Weights of a small transformer language model.
Size: 18 layers, width 512, 8 heads of 64, MLP 1344 SwiGLU, vocabulary 20680, 76.3M parameters.
Architecture: RMSNorm before and after each block, rotary positions, biases, untied embeddings, some layers without attention, local attention windows, capped logits.
Training: a variant of Muon for these matrices, 1600M tokens, 12208 steps.
Each number is 128 + 32 x the weight over its row's rms, rounded and kept within 0 to 255. Layers, rows and columns count from 0. Numbers have three digits each. The size before them is the row's rms in percent of the matrix's.

# gate: layer 2 MLP gate, 1344x512, rms 0.114, rows 300-317, columns 256-511
# up: layer 2 MLP up, 1344x512, rms 0.122, rows 300-317, columns 256-511
# down: layer 2 MLP down (transposed), 1344x512, rms 0.223, rows 300-317, columns 256-511
gate300 098:086158138187111138145088131121111091149130167101093131183033155147116062091123123085143086108148071132114150068154060136140177153106092104138103121178090157142115105121132154100149101131103122084077148128107162171126154135147175118121136109149152159098160164150154172109126142104127129141143141217147107130193163099127081120117114175114082145176099216125123138215077069119146164149105080088125100135112095109146130120112159087113151192120115116176176153090096137136118120111111119091209120139081199116163115118134137135139134108054131158110150122123112082141125132129108128094156131076087153144126111143151140142171135157139102165134130125116146112173122101173113188128105123071092123138155091156119123094095130142056098144156076183209168137142076199134108133149122103
up300 091:091124135150108173087161122138145117105118137138100084120134153125099151163105142066093104159148159208136152103182165111135148151110203120105128155114104097112137170092161080102105092130076125131157086158138222126139117169118155155046114094109154147188079137120137088156089140170067108146176121155141107108130187143132161146133159132022170149151154091154074100124163143097151094107140104092113175110070202094077117157111116127113139100129114179172208141130144118180124125129165122129143148104111149148101221124140142086133150169107110143121128147106148145112120136143156131110134139130124156156181148182087123113096156156140166150074173146142118161154146147143050186122153130133127117154101120095160142175142129103175124052158160145171080171164105107170084178154156117
down300 095:124087146153115141145071188131162149248111154097072071056162162148116153172127174113141108082080154123064117136153148134148122109135157113182137165137104134152112131135140093111076093110114109133123155099164196164123208115094063152163109133174081143107125144129069058153111136112128138139165178085124131146128126154098199135200101083106175132119169127181072052144136127163131026109152094079132127166164188096135120139173168117109058132090176123167136108127076086141095109090140114114126134103141146093145072118186130148139063138119134135118110079080089177078153106153078135094115107086165162118111131193096084089135136134138073168139120088154144116113107129148139136138117095104133131146103140144142117132111096151203165121174181092102142132125146135165119141101115128
gate301 101:164180123106147101097052165145108160143090099145100106103089123125153136161126131126099115145149169107093084111150174156118148154141150116108156182064173115113116089129107159104125158181148167173078143121197174106103139161049234143159153131098119081160143137165123142119093129136156115171064137092169155168163131146139078135086144084137160126186052146136093153113136084091156147117094165154094149113065129155096154133123104070133105140176219151189129147088074160108110151157140147130110141102146100118133138064203110125193155153164162117107147159136149125139190098146142052129119135110120109145130136120178133100117148080129161098084179169117123092130157120099144162097102171124158127130125094121150126060116129177164089108121088119078189157079184092100032181157153130
up301 101:108195178096153155063126157122112104115084204180146078124123123148100149177136150189126186130106100171110083118103177147132138069105081044171124176046166148106099128109102104154130158167125123177108152159163180074109117121104150105194153122119136141170130129149159186124116129156176135089122171127124125159123057167109106126160100094137116164184092113083118091111165145153180109158119112097169072111094100139091137204147136152160105124132118118167100136116089069131127148138109119095087131116110096081138083154054163119165147121122110126126067180117087093112138104129121131139051130138171163096180120156167164122136130164187164157182104144113159138122069138089104114144106127114132162129134102135129135118121128111137076201078105150102120155110180186164131093121155115
down301 101:104188092126175125126118104135143135095171102096135118142152200164132136136117167157151106085102123216107126096130062116068135055127176085189153097114110149106168144163111137182183164130125162064147099166085182105130143142167105087120074146181075100103117144160176148167138157107155149109161114110141107122151113154099150143127148121156104161092168149127118126134152170077122126139134107088099147122130078196147154178185074144165094136113140121100096139151150081105173143162134130126151164079131112158204159158108155064116058132130105122135114136102105095115169179123110185142089077144134154104092159145098101151106181146136138069077117130077073103184171138121113101141098169133103136152171132106104086173150126153134132092104109160104058154160157125218118138070113107
gate302 100:149091140111154156119154112068125174109154129168142127133045098115160089116145095171187094109120172157054136163175076062122069143140147118123093116160088170134120118117124165141114100128158111082113116137129112186173127145091162125160098108078191072156167149162125108127124130124105169156136164141113153091106101087154095131084157193121149120147152149141107156129167123165108119173127182097093142133136112124169119126104138094167105126120133122154173131045169126135108110124174101162082171101185130119147171144138076201030152106096120140121179208093140086115114136111130177113178127178087161136105180135109162137132177156092077112110119085150141161097175143095084182149125153117131139161149130163109134175130130122140110188146105101136140173140145141165103163134156075
up302 103:131099133106109149105132152186204147088125112154070147100181119139128159145125140095171139200156087180145177118145105130200141166136154132129161153139195088172107090126151124026104151148127053063161114178111164040106133125172106189098150129084050131157071127131136165089140093148134109130104163109076122167119190172172164168099108119142178148089134152200128140073153057148141185050145169139099084072148084128133072084094130106092143163161190136081142089104100123082082119125103118146126030155083156144141101126168100169155088145137157158092122113135108181125120149114133115091063203125122161167144156115121172110095117103121113120177014118153144099112122135062152121113103100107130144108122110095104132135071129115152091188108089111196101146134162096101122126166124122
down302 100:095106113098153138127082162138090070136133147111097116144164174107154144083121135096059112152112108199144108112112166122134089160083119132104099109102179110109114116158121091114184153196112147076092124129167121092118158126139118133083133150080099083135098112130110098165175127122132082142104124079112141128167195178170135136099114181110159106143154165106158157131124103171059204156159136124140016139135092124179198101221094098121202150178105187120129140159087134117175161147135153107172146156113115121120077124149135143203090143165140214084146111116128160114124138116180084108097094087109053146166120175111129155177106120157075101168103115128091097085050109163157149118167101116054061084070149124174159102135134102134078113144129126085052151094160097104159066123124107
gate303 100:141111182137087087113110136099163085106156163128128112140117092158069133106179160120125169147108193105093129140086104132145106122153149067047106136116100135142148090172090093141114154114137160018168137113089106148123085168150112218060138151118159135086104143104122040189106095152136114134101066134142083169109123112179144130135114132157086128159105122081128129154135117086081104093147129095111135153183069141159141147067098100142155136117193141117125172177209152139128130135157073120129169126126143138139081110085122097180133137198107112168152102108114118062126109156106144175122128136165129153089150121096108091122112142096099170117146115101095087096121164153132107128160055158127145135178112110159179124104128150169138137080100173147161160132082121089181067106144109
up303 102:138150132099147117147121098222093111131167125151142116154080122172136173159143102145160160146109105118089139114129128110123124124182094128123117113096121157150145138138171123181079049138131181131159165102101113109104169117110137211089162109106114096141146103140120105137125149066166122114104157151140119137135092051119071080143095095089088139153122063100151115134119155180083113107147125107132128154095093125098116131138172090137159107165124152131071161121142125181161115192137148182075126106131146140169121112167138106182111138137111074128086100121129155074163172144182154115124092148106156151154113124101149165126182114137208093127092092191107079067095127072160114132080091192104103108124173117171163117112079184133125175102109134142130145110066122152133097089163165
down303 097:148119162107095174078072146109157118147140139140181099132078126130131099153147157228133109149149178108181095189054150094154111122122177103092139182117116080083148099125099088148064118062154132099194121108075173174127098150097196179084116111079157115061147162112132065147132091116143148128133121122199126101138123106176169105084121103171125143137113111140065126153163160093135145128172154120153152171141049118175152153113143104112154143093154128079178136108138062128139116095143119132149153122113145095137115112187134109155164144116116194149165147121128140122184155166107132170105109116160065122097129150096093134110121174115136140149149117141084114105213181087105113160147102132119053134108122127083178114118133132125138133121127136162184173106088171163152091124138132
gate304 095:135108140054099100171099172125131176204119106057082130119113163110196142105108075113079080080142133094139148134137151108178128108110142087079126134161130104145157137141093123121163076151100144125167116108075140104169120141153076126136182133128076178122109102072135114104118140081155119130134205083176110115119178149138125148104085093170122083140171069167132066123157088118108163136148123162126106103121129139132119073170157093139114167068075111077115135160113145090123160145070106108119143122104119163105070122123172097137093119202120136138109154140129155140154081131158103169153022166145211096160154111098136095156179123189131174132134091177084104105086174148181154154126156118139113094123177112177134130079130066154115086166131140098166113117131054131126162124129127
up304 098:146104128089137111098159092139144172123070097123104154186161093132123119118137183125104116135157045133061078061145199146135142175157130110106134145167149076108108133052122137092086093139145116172084131107119138097146116129138147161134152152123119232143074134118081067088106123111145135167114112076128133121137193169086155132118105095108130082112114143096071124131091135096164143131106149183067176134113152083179138138122172142063142124158115137168106130103122130091168135113096160149158125139126099173105154177195078140103124150096156064151116185160122124211125135152180101159096160158113178126109041171096133145154085087192163123146121122128126158134098183165129123110117194117089115153144119124095104138094148118111147122123133149104137127152050124192144138111126164
down304 098:129131197207148175091114187189105119151079132114138118147090068130226159163169165141093172168198133102118104127127140074177157128139062183071125128116130156114133094161171129115140165126133145094129168209132186142172113136092116168117083145102137177091184140156163141140165089125164140128168129078108128114091094053118053108086129090132129099123194131072094129052098158053128132151089126086152101116174096152148130161144127120130177124127157139154165125083158151120143146076148149152138132151118115112095143166172145109071117073155159107076134109139179132102154142101129151138144086096184139077156142081134116149124103166139167081130111228196151137102125090110105184153105120061156136142139147181084146171112142118097124152088135150141073055107091125135190130144099186
gate305 102:138085128103087096185101151204137135132140112098106100097140152147146121105165116064120112123137136126167133144087132153160130060083166093158157149119120104167136116099091177084162114171159165128164138124146124119112141125146146083113111133111136199134179171116076101140117141115106105106136199133128172125077148114076103081130168126177112125158179098064090143175075145121170163159102143132062089062142097132078138096175136155135126100161140132161174081126093107153169125142155103196063157134112141147195168131141122148110152188123091105146088106081093132109178119128095121118103108076108184103136144125090142155099159121142200160143179154175168119187159156190115097135124140098038171138131157171099151146077131134163126173168137131120099154132130198119168092181114144
up305 103:125112139114082107124183164139149172140094137154126107151071122126134137127176086094138145064137126127061143182126097190111169173165120190101110105100063169103110055109173103157143162099091152094188041097098092112147144122191167182149147166109156131130121109118159152134139132136134110179108138120110118106073101123148120168124100122135116197168170104127151162086151132126173138186096104105134201149098172077111119034148087123128146172093069132094087114099085150098112132116087134116055121143114105123119087064117128129087121177105103141148138095171128149166132071093175171098137121130142144129069162107112119090142175135101087110122127174147110089095139163120154121155142144091101159076124193189111128140144151145063167101127130181121142148172125097103146145114165139
down305 098:136115138139110080119143147124125122164108087148156136141121153108103156092145027075147239124067126120087167123165157120106156120193122145106119089102122126186136116109182102128131141130140097140156098155105142142111151231116125131112127139055186135119092139128172178159105074193130115088071119145054134108114091140204111166099105088119121155102161164161089146176158125136107137196084144116103136171180106100156157060158156083114133123099050149168159121183121165089100152099102185140113180106127114165138107137087080129118135165095099127176138113178109141137130161101169128086183110134139054114131186089154175143185119127121089095123133125165098132195130147142133134148133143109126147134188114096105160133107169118147162155122097153100104082157143091117157161178117151
gate306 111:148169139187194136106077056148231159138073149154155111130076173093112141038103148129131101140084143103140139176086172108159130073170112137122185136141125111132139120082157116102103116068089104121156123149164163172169112070143176088111128129098113137122117147126152112118167103170110118112161146155168151137125168093133104072122190065128080097144095148148123129142124160123183196122166178125079156151179166164110065088126133107152149115065125155123137155142149087127111167132116116155184163168117128167167105150114159126115152066175174145158165128131163118145102158147159161108093126116190138089130182137122180165123168106151113169094113161154169108164140110142114139154110146117124083157191165082120119135097175107106105111081044132168081152134136113135078162133082108
up306 100:095143145085136090160136121112116143136100100104123144054159142175153120111107073136097227155086165080132142112139093123137114110136116064148104127163111119141153089141078163174120135125142107113178103033100162126131124174147130083167062111103154171093149132149153114085127123133133108112076091089142120186143115150034187200109095161093155126152114124116143177100113136106071139123145134130117140100173069174133118112107161153153185141078128125141115177126147132191143167131126124103154124156105197159072117144180159085193163161128152146149122088127144093172047094087079133163126167096170086128142166128141133116141154092116117084082162128153108140165108114170082076118111114116121112117140120116151164111149140135170083141125149085119139114102115101159102157114167047
down306 109:115143093134125175121167146120127144115103164155164133088133142137135104122162183148106099142139090164124146128147159097123190139143165126110136096141064103110139147122128187114135169185113139109112129133117136101139146075175147110142144185153097108072206148128117168226164111080168121080106108130178124118124120122119108085130142090081133144138148141124173076117064133184161122169134092175100106089114103124128139176119158123101104153035088137105071198159182163089120158109138112115131085067123151134117164109078166181043064149058096129166135119136093152101138090153128091109149173133078185221126138203059091118129130126159161137101121124121102132121131144166045144115142148118167164143168129155059150103150141145110116151159117116109110207144147145133146131116118123
gate307 092:125090079143143118159105099140116102102102104134128109143144096095141211168151165168170174138145168085152127115152126136149083140150100152139170112106139167135163090159123133147094115118087119135103175090173103132200127098177110166198104123164167137076111131122106074069155161128120103145130184129186134122090120172149135130156166054168111170091125116133153139135110158111147183173121145179103126099087104147118139089137165096126110124092114181155145172153067072089125168101136149131111172108100132162105181081151167129122152156132149138093163082110103082151148079195054109108101144098102212138156133110139147183114114085190167104183094125133140130101119148108097077124148091115182104137165137095146125121183108076189134107125084105168177093173117134184111095141129129
up307 095:086135134157142104143110100130065144165099152101158133145171065173087069112150067172164105129121169124162134138158159168119109170151127118119126158102122089073075086110088060076096117173075121152148191139184133138171160134141137118130143127122133123157160169132195148108152105130106158153119072106170180069120186128083110115132175091113103127167126125113150135172112148117121173169128067122151159120109071178193125134145111141159162102112126208142136118139120121120145126073124133171124128108077149129108069114150152153108167146129082105087151118139166138118168102143132061108113132136163108082131125142077096119118135122176138158171139116094134169118145173106151123181125132106130105178077131128136085056168116101149140144130141102132189064152078117100104142142161189
down307 096:131145118107159130135133162104123102161137196110081122152120146133099127124159135093174075112104059119169053214115096114130172156103059110142146232134114143069120086158096103085133073093094148102117184158094145085107155095140108178114107081134098122141118172190149102100159041166146135133136144114118099092118117078114154108157144101143083121106105098142141172125120099041072174176115066131109083114117095188167083172190139139126154123125080120119136082177123108152118166125115115133089114077102191109118131092112147206138150107131110079169118143106093151134147112123230135114155114134175161113149140082118103097063111116125119162139134174099118164169166180158107160113110149151113159181144142111131104140139120144151133168159164120126173116086094144102131168120149144
gate308 098:106166089102198152243161167118109125156025143185129101125152137133155155102162178121105085108131136192141160137123088156100107144130152140126092099107116172119161083112120160098117124110107069095150080122116106091081118109164083130112119165116072145152132138118124155106122109118068125133160128079156164129176168185122157223144156179174087083101140086077121107089146100179128125114133123125127127082132142154129126134098203159111122130145102158130191146085103098107134141108195093140084137090113116147152156135157129106118099123135094124128167116131143131145110160150060118147091121161150174152145110153129141067187101137147131155160110147114131098186116117131090140154109121175143100107149139149151150108140156077161167120114138109110088141119048138124150127139127187
up308 101:099105111149119120134166111167106140145135112130105132105152077179147172095119098169152125135121172169110093168148130194163133075149078100193107131112058132113088154128117224141121133131145116176126148147139101097126105106153147149092189200065171165106124116144110138113126175128090084137085090129145114102164160178132025157115094119106108166154096187146109140143093111204080108147142110144162163123099105090098107103140117172135134137119126136176112155174098085155141124159209148132163112172092185126127118120117098080096106154096149074194074163122142166112159100096171079140115114117125119127098122150134129118166091130086098138152131181160155079077127063116077078092158131116185163089104112178139124115094154154076125117171095090091121133152094144168178144109134184
down308 098:096073126130114121150144112162115145073089146172135152100115130117110119069141094110109154134087083103158122087089134138155137133119145115202088120124128096103146138171162055196101140144127135157088120160120079090117083085126149126121149150099146066096116115172083126157142141168119167184048081189071163073155158173080126111090103165092139151123151161151162152163167130193097142116135163113162125130162167188137098112150150149094146159125167166126122113154125101197231135118142216073143138143154162166192145145090145146126155148069176146142131152160122133073182153106170159070134122107110165133157122118093103140162102134118131104122165126139134151200132079152175095140109106140148152085048078084157137110150175095103122103130081186154127168206145111119138079120164154
gate309 100:094166181130125161099154096156143158044077097154129083162159157111073091153109200188114119152090113164147184127106096111136158137143119099077111106102110000113194132104115153114181129134156133166114162162146124154140091140116176127144031118152195103106144143128141114116114081083160135157090154108090085064132133105100123120079072105131125133138149139118134096146130058123118157139151125152111160152109124178172116179130116054149162147084147177116158095132146157113086153131157134090083161111150114168153142128190082114122119117068060139110143135158140108162127141168085093108125110128100164083159131166170077128137182168141142114214126148127148172132169169132134138080198157157134108128094100153093179166149114098146071140153158131058138092119126120120078167084123137
up309 096:089107143135122152117117108166211113105156107076102105154107132111169148118064101130106139112129145134178136114141136178134132111153119119120139128077154182140146110131074136129123204114167150198074176184113160167197137100157110128195087175134146127135115077122168138096163136083081128053113185132095132098098124117112182111114109177143067082106096126126147088149095078068116136074193096134156122118118134132164109167104109107111157203084109091122183102169112127174146166140088168106066118083139112199129183095089144189132189083116092062118152146144107059077155095178094126106171189148081187102168094163149139157144138132163110140131126115100138118185088158134072119115111115155113126100150094159096161156157090117125139103127170140129143084117092141154120166151126127
down309 099:131125111167104172108100155130149131080143101104096125051140169116093166137081124124153146116131100118123125154189151200092114096128113079113106126163105170157075086107176115108099120064145117093108137125117133176121158129165113127170180090096104097113172134133164129073119105051095121115144218107094081095130084127106116071104150211170050057092126125107137221137113091118104129087130100138141107119101145113137134116122142137141104127126117111128191204068126096147178139199116138140115097143137114110189146100126186111146080071151126083085155116110090160100139111133127118133140084151102108115130082090142111116146107115187056136091161063087135174157089142197117145088104117107084106110189108098145135116145124089134089122151132153160150176127131133121085154128116096
gate310 098:161136083142079144097130125110149106105149106132125100109104106179115083154117121156108090156112171191116096169120116088164148141104167139136100131148133135147155099116174104113103151141137151138153109034090153124116185147174118102184169111095167172098185157139183107159137144148173162149149139154105151178146101139115095169080076115140099121065146140094097134135203118131114131119161139148106150164172114098107128163173157100136189081168135125098110136096146152084075171130129151106074142140080127132091153155108197055141106160130175108132236125155162121110169143173089088099126174144077132085114140130067164132112191115156097116122111153101065092097103114157096166112165186130122145130067162128158164134147081151127142169152141134083095135115138132112164088107077194
up310 089:156157165140149131150059122123153182081145125077156124158161061126103061086169158135146071101119087111181151153086138154153162147142198129153119162117112138140144080120139105142146101147114119079083157065169130124105200175110131131145089158154176173095167096115177140109085160149096110110174216094149123108138138146176069129107168141165108204136144092040118175192118108090132186071191095129106094129113096158166181121082133106164170125153136115132140114073091140125092085111182137109103147122084101122085108081124123077136125104163143124148102118156118144164170087150122154018178181126129113098153100139129130159117167125120129111152098092114153123133159127076146088136187088146133125109183104102104164156086154141136092112151113147149108143105103130152136113125099141
down310 098:102147151112081103097129132139122170083170074151180085139116109084081079175147170117075119115069118125118079108150092119160125149122128161181183141145159135132139112106166114120161085123183109065165082154125125100135141103144111149112153114155193149174156109136165097132122137125155133131177183146120160131189062171129075154111146192091157117111110163126128167141159156103144164123167181123091160150118126123154122108164143190127105153111181085114097114117129146072161117118125123139118236145047140113094127100085114165090161150159186145083123108182122192120156155187158086163132148128114154144118174096142128112104200186136059112112102182132155044129124124154156095156145158215130117110135093144221118135094116114119170089134110100113144127090096143129138117144136154
gate311 099:080159180121143062086147134108149161169168119107118123151143096164128132075099169115133153123155091111097132134159156126143079132153166103159132130090151150165068150161140167128158105134072123114170153115078122065134123106168148124126142063141055176128077126159184174142166118088128157104101109133164131162077119145117127169176091116061163119128116155130092081106102132082157124120089155159163167155202200153194198100134124122104140103146129123132134121076058075100118098109088108121097133112073128141133216167093141092049096120098130109057095153150078088165158171127068165140136132157060106163069112138156160142102129090095115113142115141112163191122114072074143093087122130134147130123157127139152144166138207123069114156139122166122126107120156097144148101111153113
up311 095:180146115123152172115125105106153124089087154018125114150099177160063144169168110144058193194078139121056130139159178151132076116076138076104117179137152073102170147073160090171063197117036109157094109140174140090056093137164110102119146140144122154142114131159106160102111133123143175130123074129149122113139127143109128077127148121133152100163145141156123175179065162126131097151161079115110125094053156131107097123132166132132094141135141136122139182158129152162104118055091130100119120115180094148052095129070115128147143156106092189132112143109123167086143129162153153096089139148165192089105113141123085083189124147166156134153149103149170147129181125164141106113179103086119120077104134133161122136118099102109134095121166157113142088157147153174138107112100137
down311 100:199097109075180145085125143164091079112116113100077067072121112071119083139155106105122128129137135108096126110108123138182113105128075114107120142093134079116138122145127123149096111113115203142135136134121139180140090145122096110112174138158109125059121141128130122138144087093117089091137104104094064094125136153101137094106091162167081113136193125139120136189138071152155124161180179099145096108107090135119181149094116072159121216153153133153171114131169186098112104103122153088106116137182135143100104101156109136171184123180057186154081123123120103088092135126150088122076132124149141130131140096128104141154125105109114112080089124151129113129146173157147208152096195145149126113061146124134074146109108090184132132125178108163132150121121139134138146136134180
gate312 097:138094143157114136092105135146163175132125126175142120074149085149126122157067144116115140113123179162122098146157084153087075143175156112158161176127132133181148095121116141154173087042103117102154079130106113116107061190086116092142104150112187098143141128159092122128110096122110087142200049059123114141115155131140101129144095133152105128127152160116161092083149063136080138120132161118149082158125098152084146142113125091149107150120114137125093154113205155091107105131097153056170148126137146197064161145160148123161085125165146173141168128134082181165184091137186210099181138154096128078114158117129140111134111118120128133184108128145153139135111124118143111202120192119131127130170064192117143140084110143125074113170137118201146160110207139116085125123082168
up312 100:159113129141169116142092117066148153119203151125077093146200090152158137109090101068126068148076212161100097082135110163118117100143086182189125091124135088071080153171135114117163155166116131091156093162112136095124137081118087092219159090064066130073164105147094167102137111119119118115116172158113124114110127128150169148169100109135174165158097129206074152228115144131105157151114106090133105209082117104115120075153141167134100090131165122123127145123116135129082128099145110121219095124162172146140105082120031150107132145146143180097161145117163155170089193130075169105159126076149115101097113092121158125139171092140102097142144168121117086109088106162163131171105049108141096172130131121134110104124090119136139143126137127133146157082146133122139125105142101
down312 097:104102100134201168158166147112107134112083182121135144215134152188160151100083150136073162123129141128144185123149113108100126131126101119214136153095169173109162144098156143128135104079106144135116171126117163097149155168093146171131057137108071085072167081186104073121069149112096117127053196070171170167147139056138160145144103059108105189203113121170142116148076168147086126135122113140114157161136147122108130119120099150166049073137121084137113118132121134114136067140078166166130177103124119133125178084143116148119150123137134096104167150102126170091105118150112113123078168099118130124078120086169177084134128064099101143119158145123183160139124108109130144072151083126082124130123137118143129160125125091195115130092147140146132255142068153187201127093127110
gate313 094:102166120140126188148109046188086130135140157094146108119142120111075139137092127143144115167136150142119117082134123184091145179171066093150075117116115156168113107145098073133173183114127127075137108126123167124091117114112136114143134134134072094127100145142118140123116111106166144137159144087122127177151145096183108109096117127121151105103112107162121118136111133131130109120124151113151159150123166120137115148165120176137140166215111086105161169106071109134137139114149099119141116193100103151139080154104127113173188108147118119142157146093094149118116119089152091149150146156122132163126184100103131132150101197080114094134143137106129087104119117102060120147118169169163095092175048102176082175136095157068113112086159102209112134227123114168174181097152151
up313 097:080148194157115180154132101170088119184172099047158167096147100128118169135130162068120060120107118117153189164170083098116152160111125156123139168115149089122118069169140159111120160134126183125167167128134132136114120177162146110151138122132119180116120163202111144126128074160100097128097154126107154100133101164071138133131107168088123136159122141109113151153141089140117089147149104107124173126182162121208084080101126108118125127133086177125127105113154145098119159168120124096180195067081144150183133096123092137097103127063184109082104113077116069139114125193133115084189129122042161120184078123136128182163098103140129081119220121097096111086129092148086106146144144099180107119103097138118127126086109180083134165088136181075136101127142140135087135132126140
down313 098:046138141138164125146099111121129148157150124113121114174131087163049162092114162090187121158071127132090142144104123147158151190173093202085136134116134134110112109186095119124151100173157156189139105089114211161185150125168140125146112133166151073127095092160161128138159126139177101085125167111103130146103015090160148125075069156165097129123158115131115128127172071154123104181143116070158147138127154106188033096128111111115139090157123135143105145146086116110162118095111084100135172164162118101165115141082098154118110154120183155105171138094129134115107089160164114082198150166097161161138114171095123130092106127111123142113188142125111145123166128107128167081145107127157123111073156170143079120118103141156076140154083164050139149166155151120126140107132100
gate314 095:108137143164132075081095156159101164128128189086146083138096146128129140173118124110137058187134196142149118124162142189081138136151091126141152149087150116137156125165120106121109167102117128118133094103077207115139182102158181116089156131103056100124160084129089130134114107094181123093188144111100153183159128174055138107127093085129103184165136136179084125072146086112100153134155166058162168142144147161134126157143155104073120149151141104090142173123124123149108156104159152087137086187068136046142140116103147164117158109025197122120096142132147120099088104178162130087109130093141166170175086114101069147180096109121112126101101093153119126149164147165149098168153119093160139177130166177081135135094056104069122108131145129172136107145146081193170134166101107
up314 099:115155139059106110164146143081172108128135064073116122171144169123179148051144072129135105086151163101106115120082134143104111162126135133122200157094187071144097165099132148155109103131116111136083125116100137110124160111093175139146135102155224104112072098174135116099170113130063139152170119154137120151121144160181101089133149122168100093092102087126132109120119123076131070101141094144139097154196142142177152198130097150205122132125113189100118057111093067143140086125062147101156141119162094114132152175109050133127118116144132173140139140109113153180124129074149102118115108148041160112148132107113081138077137077178141136165033158140111053134115071166089128138095135131138128122168041130082221089106140123108078135163170129087165120101131126114110138155153180
down314 097:209174113150126110078119143088141046113126075093093151133130120102119157065113109208135105150121122112142168137121129125106104152144113167127142189159141108112083090111111120138133169187126135138062117180136136153095163163121058138138189160120216138100127123143153105168197156118117145186115132042116131135055166085189103162066070103140134119113121099147149155076150128139113144113126162096162160070138087152145186159122106120152206058145135130113173155149085131121121072079108117115096155152161146105127109197116112173128149169165147207113133113131088113160123154198164120148141097142120101112198100067110161105043136100133111107127112189176118085116131112128165158162156144178107135057165105141098119107175113131085104143112150126106160170107171115125114106190122143
gate315 091:160160134111153126137076078103100169111091151175144125117141152138145139156080121123125089077122092116151161196180098152149126083143102159149129155148151151118170143098114130111162103091152134134125163098149131149138189130144094153172118107092162116086149101163129187139165118114112204113137044121148206136108140133160105182149109064133165142128139173108125145135060059064151097143123095118136114128148114083137145172068144180118148168116093151165100168143132116104127092142123109112050141120077117109110132080178129152106120133131156173166128107169165093131130143153157155145101102108120154023116099111122119150070105152108117206165146163136092117122153132107148112199112126129043120108166123130097140079121173124069132143143101120111169122171124104148198092131128163
up315 097:104170105091194138118183057156150140130149178164137148127152140106125089181142143135107100135130138089099053085127146110149100126110123132146158137163122101113140112141199065130175150138132150140102128137186115156117074139102101131183127069186163090129153125137109123122139134084103105120127076064110191189161109176170114134050099098080098133125067142149098120100134147069088140137083146100122136128079128150144152126112179179090182185190109137132166175097125116124144107143108161120103176073117104151152147077138118094089129116125144104167108161136158178101127101098077160165156173152095187103107121055118079137092168163151140127104141122133116114101096113105093059131133094149152115138087075169094076105120107151116144109164110132096146146147124157126143120085138127
down315 094:192144076081197166086159069146099140096216098108165120090125132114130148165099122107075076149122148157146138122114134160145148145133154134183155084120132197149147189190121127091154082123099105139149148125194150121114096115082058153180084126172124123128125126134118153140137087129108145080103115152096170157190116163146145111093117133072110129162110151138115137144115151092151124111171099111115081120117097162099106103133120212088153155118097096140163097176126153154119113159078102184087148124109105103096096116178177117139124148152142088189107143140096108086131128106157085086096163126105111053144123071143153204026146176167100190168173197138112150179112093109096113139153096162074140122122101128092108065110146129142100110098138163132149112131139155105155099054117109
gate316 108:123101126107108119137163101107184063157083143111105128034121165154114111130109105140184101089066161142122145162118062109097135161128176100125068139194148131121150115044122104166209156148091101099067171101165169077196159120130139143094068125123114130159075126098129123141131185126120063180129066084104093140107136132161151139149085138162100095138174093158097108139141131133155110129125116109125151147169163128164112114157149169103173091130123115124114152107149148092113166156132189067130085108152095106116142099055151130070126108142119119151134149133128115120169131111124108094112116172141111110119131099145116160139097139149066105144068144138170142150118097098134176106117146166119095134155099089129108163103096136052151135128036066061097146125069121158135121109164141
up316 104:136092045076126154166149097129112087237092143124126139124152155095124135194133082108186143172186160129135141100118093132112126105122111111074104176117125087133177126168181145126104119141110077097095143093126106127137093150113182137150170081101130144086160162099076102126123089075141159087110121092106168138138166158106141176130100108150151127163126108087170096096138137196075140137064138064138129117132163143112179161094171157087158168163115146102122132135157138112102076111171180128161109077117117142164146170094137088109102156150135055109096167081155138137134101152112174132150126131126178074122105120101105160138145163092132105119152138070088144154109184158096121104171107117123154176133118196162067147115154100145126119107191166054148137095115129114064087116088133
down316 106:162115073107159127076171077192147049106125153108140138140140171163135103064065160151138134074126151120133136156089101107126144073151120166117154089126127154103148116141098151128087116142141085165123177125171107157194092098143148146146151117079160103159135140126091146157193150163158139120143129132114137109143142148113198104131113081157103122147132134149154160099140104163166125121052189113109140129147144089128140161117127144133151180111118139128129119100108118164156114145123138162172089077111125158140096117147118099114103151109114081151117112135174066157130128145121130119129113142123123098111068158094124174075118102149098134169150122173094175032098141139143160174112078185163196118118135118114143128098156180115104143130219168119163075126164081192152131144118103
gate317 096:071137167080181106154156162125115125106130097139114156109158130150145146132085175127078149154194100108104102158072145110179122151140162156107151134145188079156179069202132153119087107126091164087123195065111123127105171183118140121141162131170173143140115184064090137130164110087148134141241103098153130146136119144151109151167167159113143111151138178079162115127163120201061114129116071132113110098128110164087174067066128162111090162158061162138106123144165118122166106166124164115104111143120137204123111109124093119197159099141090079128131092093179153149159127064122090126105115115133125165149128143069062118136067117123091159156110188140126128171131186115199165188161178124145166104102142139166141112115145116109129113182159130124062141112177143158022148167112109
up317 095:072142137128132101120106133141098037151112151159110122093095077104070137160107092058142144195108125176163092187125121088114124118199164156096120116103138122099139117072151107051132113113113142143128121115118161101108140121144089136109091176147131141161103091134126115144125173197137099155106135110115100095140105082105102132125111094186182146091092093179132087104170114121153114115122111191159107104105201128150151193181100128111118148121070129153146138105099135120113083147124132114124155107144168134117116159172172153165112165101152118154097108123148189156073133130209090165154161102142107141183099090189126169117082179096206173182104107120121118100121111155160154176193099090152120062103139114085132129133132151123108170143182137082127144138125135138167125106177100
down317 092:149157126151082118157119137097136142106137096159126130179095129139176162166125164124123086060136105088166164136157096104167114177115140116135155114146129127154164115141111152148105150183115129135092144181116043095069148189094058122084132141105178136179107107166143119126094082114133150163219111108119140104126106166108158137109148109121098098127056156050120134114126140126137159166146139151122120166110148134170117050079147125143163129106086147101113109194154140127154082164160163091070118142090062107118166145168119115124143104091126151093160113141112131174088157136090154134118124084088099128122181183077167097133124145139147184113154083090128128128118173128142124146119101077101135094120133169127085123193084143148146159111119122111144069140130153149112134153098129